Each number is 128 + 32 x the weight over its row's rms, rounded and kept within 0 to 255. Layers, rows and columns count from 0. The size above them is the row's rms in percent of the matrix's.

# layer 5 attention output (transposed), 128x128, rms 0.402, rows 57-63,121-127, columns 0-127
size [105  99 116  84 115 106 101 100  87  84  80  89  91  95]
[[ 93  97 103 136 142  91 146 115 151 163 119 151  74  96 120  94 130  94 127 117  91  81 128  76 135 115 126 192 179 138 145 105  90 132 130 185 136 117 107 171  74 138 145 157 108 120 174 139 146 111 115 117 147 142 121 159 151 176 152  95 124  75 164  87 160 137 122  82 120  75 110 128 183 116 164 117  68 148 187  92  92 147  84  78  75 107 111 165 122 129  95 104 156 114  83  44 103 104 114  89 111 152 117 125 114 131 167 132 180 134  76 134 152 150 176  85 163 145 128 105 128 165 132 144  48 128 209 152]
 [131 153 100 138 126 118 110  99 130 184  98 145 139 117 193  93 162 108 117 149 127 148  80 132 114 175 151  90 154 116  75 210 151  91 123 179 131 189 139 135 122 141 111 119  45 166 115 127 105 143 123 147  90 159 130  59 109 118 168 179 166 178 142  92 113 110 107 140  85 146 176 172 167 153 117 114 119 164 141  94  99 143 193  85 144 138 200 131 111  68 152 145 123 155 150 115 119 196 142 124 119 140 151 126  83 158 159 135  92 200 179 114 169 118 106 114 153 190 136  94 126 119 120 160 134 142 110  82]
 [146 133  75  93 144 134 173 139 119  95 105 170 171 121 152  89 171  89 171 130 110  68 142 155 170 179  89  78 138 102  99 181 109 120 151 131  94 105 145 135 143 131  78 116 182 228  95 108 154 124 176 105  48 135  69 106 139  87 137 143  43 130 165 110 152  94 125 156 102 118 117 190 122 156 123 123 109 160 131 174 150 115 146 162 137 145 140  73 105 129 160 201 129 142 118 143 131  90 152  86 197 147 125  82  80 104 166 135 135 143 166 143 104 115 113 118 101 144 124 139  91 110  88 113 139 107 113 115]
 [111 118 104 199 141 147 110 158 129 104 116 113 137 124 108 154 133 127 172 137 135 155  73 154 166  99 136 111 179 140 107 163 138  96  92 181 133 132  85 150 149 103  54 116 164  93  91 161 118  80 168 153 153 126 160  99 147 137 191 123 141 103  84 103  87 157 128 131 246  96 119 102 151 116 110 126 119 154 124 171  66 175 155 104  80 123 177 114 150  98 141  80 128 155 105 146 144 167 130 114  64 113  84 172 112 133  84 137 128 156 124 151 174 149 143 111 114 170 122  78 123 109 136  90 119 213 141 183]
 [130 163 114 118 113  72 101 128 159  85 106 106 173 114 143 167 108 143 162 112 139 193 156  64 131 153 160 151 114 182 137 199 123 142 100 142 119 162 151 142 132  88 183 161 117 145 151 153 102  90 146 169 155 185 151 113 100  70 138 120 167  84  80 149 162 147 115 188  88 135 122  89 145 182  97 136 137 145 158 193 127  53 105 155 128 115  66 110  99  69 118 137 169  93  72 123 102 139  87 126  94 122 164 120 140 151 120 128 115 169 126 150 128 145 103 174 132 141  97  96 129 181  97 107 209 112 136 171]
 [151 114 133 142 163 152 186 115  78 125 144 165 226  67 146 186 133 140 102 139 154  90 106 108 145 169  87 176 154 148 105 115 106 147 122 168 155 126 154  96 136 125 115 117  57  74  81 130 140 138  97 140  65 197 171 159  85 128 132 131 126 212 100 156 165 149  97 138 185 120 136 121 100 104 114 201 153 122 102 167  93 133 114 148 126  97 109 139  92 127 146 129 109 132  86  85 164 141 162 104  63 105 141 124 157 149 134 109 170  86 114 144 161 142 101 174 165 171  93 111 125 120 139 109 112 182 138  85]
 [149 143 112 168 141 104 155 135 175 145  94  96 101  92 140 118 153 101 156 117 101 145 160 153  84 137  95 133 122 128 124 107 137 136 149  47 140 145  74 134 132 110 177  73  99 229 153 125 129 154 123 136 189 135 167 121 113 150 111 114  94 114 132 134 137 126 200 131 132 101 132 134 146 111 156  80 161  92 174  38 117 115 148  97 155 129 170 108 118  90 143 155 123 137 137 104 190 124 101 116 124 134 112  99 158 172 124 117 103 150  93  39 134 100 163 177 147  92 158  68 138 118  94 157 183 126  43  78]
 [137 134 173  94 188 146 177 139 127 145  69 109 112  80 129  96 105 145 126 142 133  90 131 112 125 137 149 135 118 140 112 120 189 110  78  82 160 128 156  78  86 117 136 154 108 122 102 151 149 207 154  89 138 130 119 115  61 137 116 118 159 124 147 142 168 184 159 159  84 145 120 146  90 135 137  95 109 143 143 155  89  37 149  88 116 124  96 113 186 111 105 123  69 113 109 139 152  82 129  99  55  98 172 178 145  88 167 147  75 147 152  81 129  46 129 121 123 109 124  81 138 126 109 146 164 127  65 177]
 [138 159 117  84 134 186 171  82 113 144  83  45 150 150 113 101 153 151 131 104  81 112 113 102 143 133 136 171 113 133 103 100 125 116  95 177 123 111  67 120 154 136 127  39  93 162 140 112  94 111 108 158 117 169 134 113 127 100  85 183 145 110 113 122 117 186 145 139 153  89 154 130 180  68 108 129  76  98 190 126 154 168 164 148 145 103 111 148 132 150 142 106 134 131 103 184 134  89 120 133 173  86 188 186 181 146 132 145 114  97 121 125 109 117  98  45 122 110 119 142  58 109 146 185 119 154 145  78]
 [108 116 141 151 127 141 142 190 104 157 108 139 118  96 101 101  80 116 122 148 151 151 145 124 118 188 108 117  87 135 129  56 142 127 151 105  98 120  81 161 135 156 152 147 129 128 165 148  72 169 141 131 179 176 137 213 126 111  95 151 156 155 158 125 167  93 127 148  95  62 177 104 103 164  94 155 121  70 156 138 146 114 145 156 154 160 137 166 128 149 109 121 142 108 131 135 154 255 134 179 108 129 129 108 151 121 169  85 101  97 126  90 132  98 152  66  94 119 197 123 107 138 131  88  88 109 177 129]
 [102 168 181  87 123 135 145  72 117 163 164  99 140 141 206  80 112 147  87 151  96 175 126 126 120 102 155 130 156 126 168  96 146 152 122 158 115 121 123 155 153 134 123 100 108 149 162 157 169 134  90  91 163 147 156  33  92 158 100 146 142  97 109 112 146 168 163 114 130 166 136 152 168  72  79  72  74  98 144 154  58 150  99 137 164 112 111 125 105 158 116 134 120 125 124 123 181  80 146 131 213  99 164 142 161 131 149 157 112  93  93  58 123  95 148 159 144 134 119 149 137 121 137 201  66 119 102 107]
 [153 128 179 156 171 107 135 120  93 181 122 106 140 136 106 194  72 132 162 151 197 147 130 119 144  99 120 171 184  97 126  82 129 132 135 135 111 186 149 105 159  55 157 139  84  76 102 133 122 105 111 135 110 125 123 179  93  86 136 126 125 238 124 148  91 137 151 110 122  72  94 122 108  99 128 200  95  75  77 135 140  67 125 111  85 186 122 137 193  96 130 136 132 129  97 130  98 185 128 102 133 172 123 114 124 132 141 116 179  96 166 130 150 136  96 152 145 174 143 111 118 166 129  99 150  97 164 101]
 [ 77 131 145 190  95 137 113 108 172 114 129 113  71 109 119 112 117 124 109 115 121 201  97  72 102 148 118 132 112 109 136 184 142 137 101 120 109 155 123 147 127 117 169 175 104 100 113 112 127 129  45 106 101 126  74  90  59 130 171 120 133 110 137 119 134 202 102 128  74 102 149 105  99 111 156 112  82 180 132 146 136 120 110 124 154 231 134 138 122 102 118 100 159 137 126 163 118 145 125 110 140 137 184 152 140 120 115 165 155 156 172 166  90 176 138 178 142 145  53 186 148 191  95 147 107 109 189 174]
 [161 176 133  76 150 129 134 143 136 147 118 150  95 168 139 117 185 158 102 160 127  95 117 139 117 129 151  69 133 113 116 154  69 124  94 139 108 101 122 119 115 110 105 130 111 145 134  96  95 164 163 113 109 200 148 134 185 104  70  95 127 148 165 113 114  67 124 122 169 166 110 115 208 182  83 131  90 128 158 117  90 117 162 193 121  54 151  84 102 167  88 112 128 118 149 129  91 161 121 222 111 116 135 120 108 137 128  81 127 113 127 157  93 110  44  75  92 154 141 124  80  99 127  89 135 127  77  90]]
# layer 5 attention value, 64x128, rms 0.161, rows 58-63, columns 0-127
size [ 96 104  79 112 100  99]
[[109 138 120 121 120 110  64 163 162 100 187 170 129 147 105 152 104 152 167 110 112 111 146 101 145  93  68 118  69 181  88 100  97 144 138  86 130 138 159 157  41  80 118 122 163 112 154 100  98 100 109  68 160  99  95  86 151 145 132 125 117 109  81 155 164 151 109 111 128 117  91  36 106 145 127 131 127 160  86 189 139  77  91  79  94 147  67 149 161 165 160 127 118 126 101 153 131 101 124 107  94 107 106 152 214 135 107  72 173  89 122 107  92 138 187 132 151 133 124 164 136 124 156 135 135 168 131 111]
 [122 169 154 122 105 140 125 124 142 123 137  64 131 167 106 108  71 120  97 133 106 160  43 173 116 115 152 122  89 128 148 102 149 115 147 174 206  98  97 107 110 104 193 145  58 111 142 116 148 126 140  85 172 123 115 125 128 156 105 118 163 131  84 123 162  91 151 113 122 109  62 108 135  72 127 196 187 109  97 109 172  78  86 114 152 136 109 129 178 160  97  70 155 157 138  94  68 190 118 145 101  92 125 170 118 128  98 150 110 146 137 152 199 171 199 135 139 143 110 170 117 138 178 128 127 132 115 132]
 [135 121  63  69 104 132 104 145  82 121 160 160 118  97 143 127 142 142 131 160 173  78 176  86  76 150  81 138  92 148 136  94  91 164 132 133 154 164 159 149 134 141 142 142 118  99 131  93  83 105 140 133 119 125  54 126 110 101 123 114  98 148 159 152 128 110  94 128  81 140 153  81  53 132 108  66 102 126  78 124 175 109 142 113 147 103 110 144 155 177 208 160  90  91 181 105  83  93  95 134 113 104 155  67 144 165 146 115 151 123  95 130 145 119  87 186 151 143 144 113 184 104  90 218 124  86 112 121]
 [103  80 122 140 144 144 132 188 110 130  63 151 127 104 156  31  98 181 130  80 106 111 127 147 148 140 161  84 103 150 121  90 144 105 131  55 115  85 154 121 102 119 125 108 148 140 135 122 220 133 102 145 129 136 175 118 161 138 136 119 138  91 132 123  71 115 119 117 134 111 143 135 102  67 188 150 100 120 124  90 100 196 158 120 114 142 207 122 143 181 134  91 105 133 193 155 124  34 136 128 101 156  93 164  66  98 123 132 139 127 118 123  99 107 118 107  78 145 182 131 120 141 160 149  91 131 142  79]
 [ 94 119 150 103 107 161 107 148 130 159 101 158 137 163  80  93 113 135 123 161 129  86 211 163 108  66 142 112  75 118 102 134 103 152 129  89 150 142 102 164  83 176 147  88 152 147  88 116 136 120 186 172 197 106 115 119 159 112 106 116 133  47 171 140  92  76 154 154 110  97 143 101 136 133 176  80  80 121  63 115 158 122 201 128  69 110 191 159 108 118 146 110 130  94 128 152  99 130  84 154 156 115 136 135  82 126 153 111  88 142 105 114  77  74 132  81 133 123 187 122 100  95 103 124 173 112 105 113]
 [126 126  73 166  82 109  96  91  89  76 138 127 135 165 121 153  62 107 159 116 152 128  36  94 123 142 153 141 160 138  98  77 157  83 108 117  66 150 165 154 126 104  60 173 132  69 161 154 110  93 115  74  89 107 118 101 186 126 132 120 140 159  80  89 194 167 108 144  82 156 115 128 135 122 126 145  96 142 134 196 202 100  97 119 113 130  95 151 114 149 116 137 106 129  96 179 134 123 151 121  80 170  96 158 155 120 158 177 131 167 143 144 180 149 165  98 152 142 117 151 146 110 173 159 108 161 156 128]]
# layer 5 MLP gate, 320x128, rms 0.182, rows 0-11, columns 0-127
size [102  99  90  98  93 101  90  94  94  93 107  98]
[[ 79 128 113  93 182 118 124 149 116 123 154  82 111 139 129 125 152 180 147  92 138 123 162 178 168 122 177  95  85  96 158 150 127  61 143 116 152 135  89 144 112 126 117 159 164  63 150 134 178 169 167  91  93 128 175 112 143 120 118  89 194  87 107  90 133 173 112 157  80 125  81 159 129  99 151  34 127 169 108 128 171 152 150 111 103  98  87 156 138 176 136  80 136 175  82 105 105  62 130  70  98 129 163 103 140 117  99 168 124 138 112 125 120 112 148 115 139 182 122 145 124 131 169 107 187 118 163 190]
 [132 153 147 128 148 170 131  88 148  60 193 162  75 126 138 170 198 179 149 132 100  95 131 109  96 179 115 173  87 137 132 172  96 167 149 139 132 173  75 147 115 113 121 139 171 106 135  90 168 125 102 149 160  71 137 134 157 147 100  95 136  60 139 150 141 109 126 154  70 162 108 127 209 161 107 145 128 125 162 155  91 110  92  97 153 100 101 190 107 143 141 113 132 104 147 132 113 115 138 199 110 137 108  92 111 186 112  98 130 173 173 150  76 126  95 142 112 158 126 126 159 114  94  82 144  54 172 154]
 [123  82 167 119  97 156 160 133 102  88 176 151 116 126  70 140 100 151 128 153  23 142 116 168  81 133 149 117 159  83 115 146 140  95 158  60 122 124  89  82 101 130 144 131  91 145  98 148 117 109  78  92 119 151 135 124 176 101  99 146  98 115 127 158 125  84 121 113 112 195 136  85 159 141 176 182 119 130 147  70 166 114 175 141 125 114 104 103 113 140 134 102 114 138 162 155 103  82 153  96 153 129 103 194  93 122 109 113  73 147 146 132 155 122 141  89 105 109 196 113 124  36 190 144 113 100  84  84]
 [151 115  98  98 152 134 116 111 158  96 161 168 136 134  58 158 158 150 136 200 160 125 188 205 109  87  99 143 171 135 108 120 197 101 117 110 108  59 158 164  98 123  77  87  93 115  92 101 123  99 145 205  62 152 109 114 111 112 131 181 171 132 146 133 106 116 145  93 128 172 116 183 133 165 192 161 123 165  82  70  74 113 156 127 100 141 152 177 147 111 127 118 136 111 121  86 108 158 134  96 165 155 153 149 130 135 105 147 160 113 136  97 135 149 142 179 165 161 149  99 159 130 119  80 179 110 119 105]
 [ 95 111  92 150 151 120 123 107 184 185 185  78  87 155 152  84 145 171 139 165 120  98 186 116 130 166 146 124 136 160 105  90 100 172  58 152 127 196 127 127 123 145 123  88 108 123 148 132 133 104 134  82 115 118 214 134 165  85 119 105 153 127 128 106  75 131 115 149 152 162 142 148 116 142 184 116 166  91 166  96 141  90 144 119 134  93 182 156 135 157 130 114 123 109 126 120 108 124  98 116  95 109 171 202 122 101  82 135 149  47  88 182 151  68  98 157 126 159 109  82 126 155 116 134 164 188 148  79]
 [ 97  67 136 171 151  83 114  76 100  92 100 173 123  99 128 155 188 134  99 111 100 100 140 113 109 140 106 126 123 156 102 134 112 108  71 115 121 126 149  83 130  65 114 128 127  93 146 182 139 152 128 127 155 154 119 203 162 166 119 151  91 199  75 171 139 163 111 155 188 141 133 135 117 144 100 148 140 140 138 160 120  72 104 116 104  74 108 191 131 115 116 110 145 154 182 115 161 163 114 170 166 177 149 125 148 134 100 113 225  91  76 111 104 162  66 166  87 128 162  85 149 131  85 114 129  96 141  98]
 [100 120 109 114 125 138 124 185 129 156 133  94 163  67  80 158 177  99  85 175 105 177  54 108 104 123 113 111 204 112  71 103 162 149  91 149 134 151 124 153 133 130 115  29 106 105 129 142 152  29  94 153  90 145 113 136  93  97 102 143  76 145  82  77  97 167 109 107 150 109 136 130  93 116 139  69 115 147 141 153  66 178 148  80 158  90 136  93 100 113 142 116 154 136 123 139 141 150 170 104 114 149 108 155 105 166 147 128 147 116 113 128 138 112 121 130 195 127 117 110 102 159 121 132  90 210 126 113]
 [128  85 138 140 163 108 142 192 136 101 177 129 114 147 106 103 117 144 143 114 133  62 141 151 164 131 181  80 181 120  96 143 116 136 116 152  57 102 131 152 123 112  96 103 121 118 108  19 137  77 142 155 131 132  63 117 184 129 121 151 104 119 139 104 175  98 143 121 156 156 107 103 135 107 114 135 170 183 187 113 142 111 161 168 111 122 146 162 131 124 197 123 179 166  77  93 125 108 115  94 131  93 132 127  82 125  72 132  79 133 133  81 166 151  96  90  89  96  99 113  79  46 122  87  84 136 130 107]
 [139 134  85  92 112  62 160 130 159 172  68  45 152 118 150 140 137 111 135 127  97 117  99 106 110 129 140 114 134 144  71 147 105 161 126  91 146 214 146 154 157 111 113 106  77 141 123 151 176 116 106  91 155 144 187 117 107 123 107 128  62  97 120  53 106 133 172 121 129 122 138 109 179 113 158 108 114 144 143 111 153 147 163 107 154 140 129  70  92 128 128 116 103 190  67  81 125  76  92  91 135 152 127 118  83 109 155 107 189  77  86  94  96 118 116 103 148 123 128  57 123 180 172 147 157 159 144  79]
 [130  88 124 112 101 173 158  83 157 125  93  78  62 143 148  90 135 116 117  97  57  78  97  72 167 119 178 187 150 169 139 138 127 126  82 133 127 113 172 110 110 136  91 127 137  92 115 125 142  87 102  88 163 103 136 129 131 176 135 111 144  80 144 164 135  90 110 115 155 134 106 124 125 120 161 102 158  94 155 164  59 139  82 116 141 122 182 154 104 105  75  93 122 113 123  96 129  91 122 122 131 150  84 104 152 134  97 111 206 124 128  90 109 112 195 141  92 152 106 104 231 168 196 151  97 149 164 143]
 [114  99 125  92  94 152 117 194 135 120 139 148 128 147 155 141 138  87 141 126  26  75 133 150 138 204 106  86 180 189 108 155 134  91 134 160 135 112 110 144 108 131 137 141 100 156  73 118 123 133 155 116 142 127 159 130 101 166 131 152 139  63 130 176 190 121 105  82 144 215 137 131 114 106 156  92 150 148 179  61  91  67 108 128 136 155 124 101 137 105 112 152  82 106 145  91 157 167  92  78 130 148  75 112 164 169 132  88 141 122 102 100  91 137 131 125 115  95 115  92 166  87 127  96  56  96 109 140]
 [140  97  49 117  89 144 168 138 144 127 132 188 112 118 100 128 150 121 127 142 105 135 148 182 182 195 103 114 129  77 152 181  82 135  89 108 124 116 122 151  84 169 170 169 131 165 166 151 103 164 158  70 103 112 144 149  73 117 112 197 111 124 103 140  99 123  95 131 163 181  92 136 113 211 154 117 122 115 137 112 161 158 173 143 125 102 153 109 179 130 136  92 140 157 125 159 186 111 155 123 127 155 179 153 156 205 130 144 193 124  65  70 106 150 134 105  82 131 116 142 142 162 151 126  79 107 147 111]]
# layer 5 MLP up, 320x128, rms 0.18, rows 0-10, columns 0-127
size [ 99 100  94 103  87 102  87  97  96  87 113]
[[101 101 127 166 168 140 175 130 148  67 141 176 145 121 166  63 128 105  94 140 141 137 142 200 145  89 127  96 149 141  52 112  85  43 161 128 171 122 156  63 108  84 109 126 158 208 147 176  68 151 150 149 138 156  89 113 153 130 122 121 128  98 109 159 137 163 145  93 106 150  87 133 109 136 150 164 173 111 137 169 116 158 171 115 116 144 129 151 103 147 108 113 133  84 122 141  89  84 152 148 168  69 116 100  80 139 144  91  92  82 146 160 175 120 176 130 177 140 142 149 112 137 163  84 110  80  93 153]
 [102 121  91 170 154 127 132 148 133  87  76 105 157 132 184 121 167 192 137  95 113  80 144 165 105 146 102 119 121 131  93 179 112 121 115 195 127  80  69 112  98 142 125 148 110  83 143  88 101 157 151 143 132 144 143  91 156 193  66 180 153 132 154 134 104  79 161 122 139  93 132 146 182 137  60 120 104 167 118 111  76 123 133 158 155 119 133 142 114 150  95 102  83 174 146 104 157 136  55 100 113  79  81 101  81 168 130 126 125 131 139  92  53 175 129 122  50 114 109 118 136 149 153 135 120  89 135 190]
 [101  96 167 135  94  72 161 133  88 177 176 107 127  97  87 125 123 151 160 112  80  91 146 152  83 115 137 121 157 115  79 112 173  93 122  77 165 168  62 126 102 207 161 125 137 121 138 139 153 184 138  61 115 137 111  89 142 137 123 150  81 166 102 108 131 140  86 120 100 126  98 133 175 101  99 159  93 127 119 109 172 160 154 116 156  97  77  86 132 107 124 129 146 154 132 113  16 168 126 133 119 148 155 187 125  67 144  74  99 112 136 120 119 149  91 128 118 159 153 126 100 125 181 117 108 128 176  64]
 [185 165  65 116 113 119 146  91 186 125 168 148 129 144 157  90 183  89 132 141 105 113 124  84 117 140 181 154 135  85  86 121  81 174  51 136 135 143 203 137  93 146 159 195 138  98  74 122 151 167 149 130 122  89 116  98 162 167 170 133  96  63 146 155 175 120  87 130  86  96 153 143  88 118 111 163 130 140 143 128 160 144  98 108 174 131 149 160  95  45 141 103 119  93 179 138 123  79 148 115  99 159  71  85 135  82 155 135 128 158 170 155  88 116 187 130 127 143 125 137 133 115 116 150 132 138 108  94]
 [175 137 145 120 138 104  92 126 183 143 139  59 142 138 204 178 133 128 104 122 126  76 113 139 113 169  95 146  88 131  95 157 103 161 168  97 118 160  93  87 153 178  89 110 110  64 104 159  95 119 126  94 115 161 132 129 184  86 132 131 128 154 116 181  88  77 136 122 140 152 102 124 161 169 106 139 120  85 175 101 141  95 193 124  91  55 183 148 112  94  71  79  63 127 122 170 112 127 102 191 140 126 112 156 124 141 129 111 134 121  53 168 136 133  99 124  92 115 147 162 126  92 117 102 162 156 110  76]
 [ 99 157  86 109 218 147 153  86 138  76 125 175 150 197 162 115 120 127 186 138 156  89 146 145 113 131  98 140 105 138 108 124  93 111  69  51 150 138 116  92 115 145  88 188 135 165 115 207 155 148 143 137 114 164 141 183 147 103 137 126 104  79 115  77  85 125 165 149 156 137  80 159 152 137 125  52  90 170 193 102 159 147 114 184  68  93 128  90 131 199 141 121 110 107 160 116 112  94 171 124 123 114 133 132 132 139  84 158 134 148 153 123  93 151 126 159 129 155 122  97 158 120 156 145 140 116 174 126]
 [154 102 123 119 184  83 138 133 125  74 110 124  65 158 173 121 174 136 163 129  87  69 198 106 167 162  93 106 140 109  87 117 126 125  74 130 162 131 214 142  96 185 118 173 131 166 147 144  89 193 148  77 189 126 163 118  91 107 166 101 143 113 128 131 195 178 135 161 155 172 110 127 155 145 138 161  98 176 104 149 135 128 132  81 140 164 169 165 126 163 100  93 121 112 113 111 159 166  67 130 159 120 101 140 109 140 156 113 123  93 119 162 180 114 127  99 134 110 137 161 147 117 123  84 102  73  80 156]
 [ 76 133 148 149 100 108 124 141 121 126 130 134 195 100 125 176 157 121  94  99 159 154  92  53 126 104 140 131 164 139 102 127 114 113  98 184 155 114 140 118 102 159 150 182  80 139 131  88 135 124  73 177 111  55  84 121 115 123 138 108 103 162 121 185 119 152 109 138 127 142 137 160 199 124 127 146 134 126 116 159 179 149 110 139 132 181 118 105 126 118 146 118 109 222 174  44  96 177  82 151  97 155  94 169 116 138 144 174 127 135 131 137  82 177 139 150  94 113 197 136 106 100 148 166  72 130  94 190]
 [146  98 140 165 147 153  89 132  89 140 121 131 133 125 124 167 123 148 127 112 147 107 112 130  77 130 138 191 119 110 172 125 164 126 140 146 126 161 181  33  85 122 183 150 108 132 113 159 116 140 127 147  78 170 158 125 103 150 170 127 196 118  45 207 169 107 103  92 126  87  93 174 139 116 122  93 155 128  76  98 164 127 129 156 112  79 100 159 146 161 141 124 129  96 172  91  65 154  86 143 102 121 160 147 181 147 146  90  59 127 143 208 111 149 136 141 114  79  91 114 108 116 143 109 120 124 147  61]
 [149  63 182 145 169 145  97 142 136 108 129 116  45 141 176  97 154 119 175 161 133 117 102 114  94 158 126 140 142 224 136 169  97 140 107 111 143  97 118 122 102 164 113 125 185  49  64 154 107 135 144  77 178 139 157 163 142 155  69 135 137 155 146 148 124  86  98 114 166 176 134 110 149  91 141 131  77  82 155 122 107 158 125 107 152 125 115 146  94 133  83  70 166 102 182  92 101 132 102 134 137 125  85 126 120 146 114 120 183  90 160  85 123 124 148 129  97  98  99 114 214 143 171 137  95 136 156 108]
 [138 137 118 125 111 149 145 150  91 100 158 178 120 234 200 119 205 141 105 195 189 116 133  84 109 126 133 125 128 119  85 113 158 172  98 118  85 117 150 121 145 167 158 135 134 138 146 117 178 118 176 142 131 129  91  93 122 151 147 122  36 162 147  74 122 133 110 212 119 136  96 158 101 128 173 147  89 136  70 111 143 130 131 186 136 106 148 123 145 117 146 182 133 149 127 158  65 144 109 116 142  87 143  56 162  94 154 171 131  80 106 144 109 188 123 120 136 107 120 135  96 146 120 140 111 151  83 144]]
# layer 5 MLP down (transposed), 320x128, rms 0.101, rows 0-10, columns 0-127
size [106  96  89 105  93 100  87  99  97  91 104]
[[166 120  94 110 112  88 145 107 143 108 148 168  79  99 175 170  87 165 137 116 182 118 112  74 110 111 136 211 124 168 129 115  49 138 147 131 133 103 161 177 126 199 116 133  71 148 130  92  95 149 116  88  91 150 156 111 118 132 145 142 144  94 110 127 156 142 104 117 111  90 157 134 125 141 114 158 137 133 113 159 156 161 133  88 129 170  84  89  85  73 229 159  98 145 120 143  86 123 116 123  99 128 114 149 163 125 131 152 182 149 156  92 123 121 162 123 207 169 172 146 148 139 191 205  94 121 131 137]
 [111 103 163  96  93  80 137 158  90 142 156 135 150 144  98 118 140 133 125 179 217  68 155  97 174 125 187 160 113  89 108  39 180 167 174  95 145 155 134 121 160  84 113 130 108 172 112 132 140 109 127 129 134 186 112 127  77 137 142 130 150 120 102  60 129 120 190 133 110 107  94 119  91 114 174 122 116 123 126 194 131 113  97  97  97 127 113  91 133 209 134 100 140  72 102 132 124 137 148  82 114 119 103 155 163  78  96 110  80 118 136 107 152 105 115  75 157 100 131 146 110 164 145 137 167 125 110  44]
 [105 164 138  43 135 102 107 148 103  79 132 179 169  96 128 119 143  85  94 170 112 133 204 146 144 142 140 115 200 104  40 132 160  64 117 110 148 117 109 100 130 195  75 150 141 176  91 114 123 172  70 119 163 134 119  86 174 152 125 123 106 140 123 130 139 114 181 151 144 112 122 129 131 132 133 169  95  99 108 100 136 127 164 135  66 120 120 116 178  99  74 131 125  85 127 119  92 151 156  53 142  73 125 112 152 114 100 123 155 162 141 197 151 127 102 141 155 127 128 179 129 163 101 109  81 146 169  99]
 [147  85 129 129 132 147 131 179 154  97  77 143 130 118 171 156 125 124 117  77 118 123 128  20 138  90 161 148 135 123 139 116 113 127 138 124 147 146 120 111  98 137 128 113 151 139 206 143  66  67 166 113 154 127 140 112 111  95 137  73  95  95 138 109 135 106  89 118 126 159 198 130 101  72 108 127 126 133 201  86 170  46  90 138 133 135 133 100 104 135  98 107 136  90 149 124 147 119 186 143 216 138 174 149 128  82 104 172 165  98 153 145 145 115 118 151 122 123 117  96 114  54 112 182  72 176 123  96]
 [108  56 118  97 164 107  94 148  97 165 126 157 116 149  82 131 148  85  67 113 107 156  86 118  99 145 132 104 141 123 134 137 192 145 140  75 136  60 112 121  81  77 104 220 140 175 113 133  90  91 141  75 144 149 144 147  92 138 171 125 132 141  79 116 146 111 154 141 120  95 103 124 100 118 120 155 116 128 150 166 117 135  87 157  80 162  70 127 148 157  81 147 103 122  58 129  99 184 114  76 123 137 102 129 161 175 117 110  84 126 155 125  69 135 112  59 100 164 164 141 111 131 131 151  73 168 103  69]
 [ 86 116  93 143 127 123 112  97 167 131 114 135 146 143 115 122  72 113 113  81 156 105 154  68  74  93  92  94 121 111 103  96  89 102 185 202 121 148 104 146 143 164 124 189 149 150 126 172 159 136  85  51 182 111 138 132 143 127 110 106 163 123  49 106 117 119 141 155 172 115  81 120 160 131  81  55 162 104 127 133  91 104 159 130  76 156 119 132 127 169 124 106 182 117 147 105 109 155  76  63 123 104 159 132 169 158 113  91 135 162 102 111 126 146  73 129 109 142  92  98 158 114  96 111 122 215 118  87]
 [ 55 162 153 128 136 110  71 106 150 143 179  83 129 107  86 133 112 125 154 137 170 139 131 147  98 140 190 111 105 183  36 128 120 104 163 136  88 168 174 148 113 117  89 105 130 113 164 136 126  89 108 164 122  96  91 194 158 148 156 120 190 155 128 139 145 155 166 128 135  76 135 149 105 130  74 119 112 139 168 134 103 101 147  85  72 127 100 109  97 155  82 117 149 105 106 121  58 112 149  93 112 122 105 139 151 113 116 154  88  87 105 237 109 109 120 138 128 148 108 135  57  98  83 143 137 145 182 100]
 [ 58 139 143 134  81 126 117 181  87  92 114 146 172 159 124 125 118 140 159 177  69 142 131 128 154 137 195 100 162 147 143 118 151 126 146  70 180 189 117  74 128 225 138 115 151  85 125 165  92 145 118 152 149 151 162 124 129 197 112 102 149  88 175 157 115 119 104  80 135  88 139 145 135 150 119  97 100 130 166 172 105  93  98 171 117 187 124 122 112 137 100 128 115 143 114 143 146 175 127 131  57  89 158 135 144  91 154 155  84 131 109 106  97 119 119  61  95 109 141 137 129 168  76 203 104 145 105 163]
 [183  89 116 158 135  98 201 142 110 195 124 116 132 126 108 181 115 131 151 112 137  47 153 171 153 172 179 134  86 131 106 151 116  74  79 152 111 105 155 145  79 108 165 122 149 131 147 172 174 159 198 185 157 109  74 160 120 157 160 122 109 136 149 105 154 100  94 112 122 108  71 146 119 134 146 148 136 106  87 127 182 108 150 177 178 140 204 129 116  88 154  66 149 138 130 105 155 180 101 126 153 142 144 145 115 119 157 109 139 106 122 160 119 197 172  96 160  76 130 101 130 130 199 125 115 117 124 115]
 [152 143 122  69 170 127 158  77  61 166 148 117 137  83 160 166 123 165 184 140 109 113 176 108 147  81 176  92  70 132 100 141 128  94 142 118 117 128 153 128 179  96 156 118 110 149 124 125 119 136 123  93  90 133  98  69 124 114 167 138 138 101 139 141 171 150 152  78  83 146  86  77 125 164 151 113 219 120 124 194  98  90  90 185 104  69 171 157 140  85 119 152 170 165 154 150 112 156 144 141  99 128  80 179 195  96 169 126 115 147 123 153 111 156 148 100  95 125 149 145  88 100 156 109  96 166 102 109]
 [116 124 145 144  84 124  98 170 120 103  96 112 205  95 113 107 173 112 131  99 157 127 102 160 134 125 180 129 168 116 106 124 128  98  49  63  81 128 122  68  50 170 133 137  97 130 118 121 153 145 146  73  97 167 163 106 163  98 189 143 141  98 149 134  79 118 142 126  68  95 159 153 147  83  91 166 120 100 117 117 147 128 199  88 142 107 107 142 101 164 158 142 137 153 150 164 124  39 110 186 137 111 130  89 121 102 168 175 138 111 144  91 137 110  70  84 156 129 102  97 124 151 106 174  93 127 154 155]]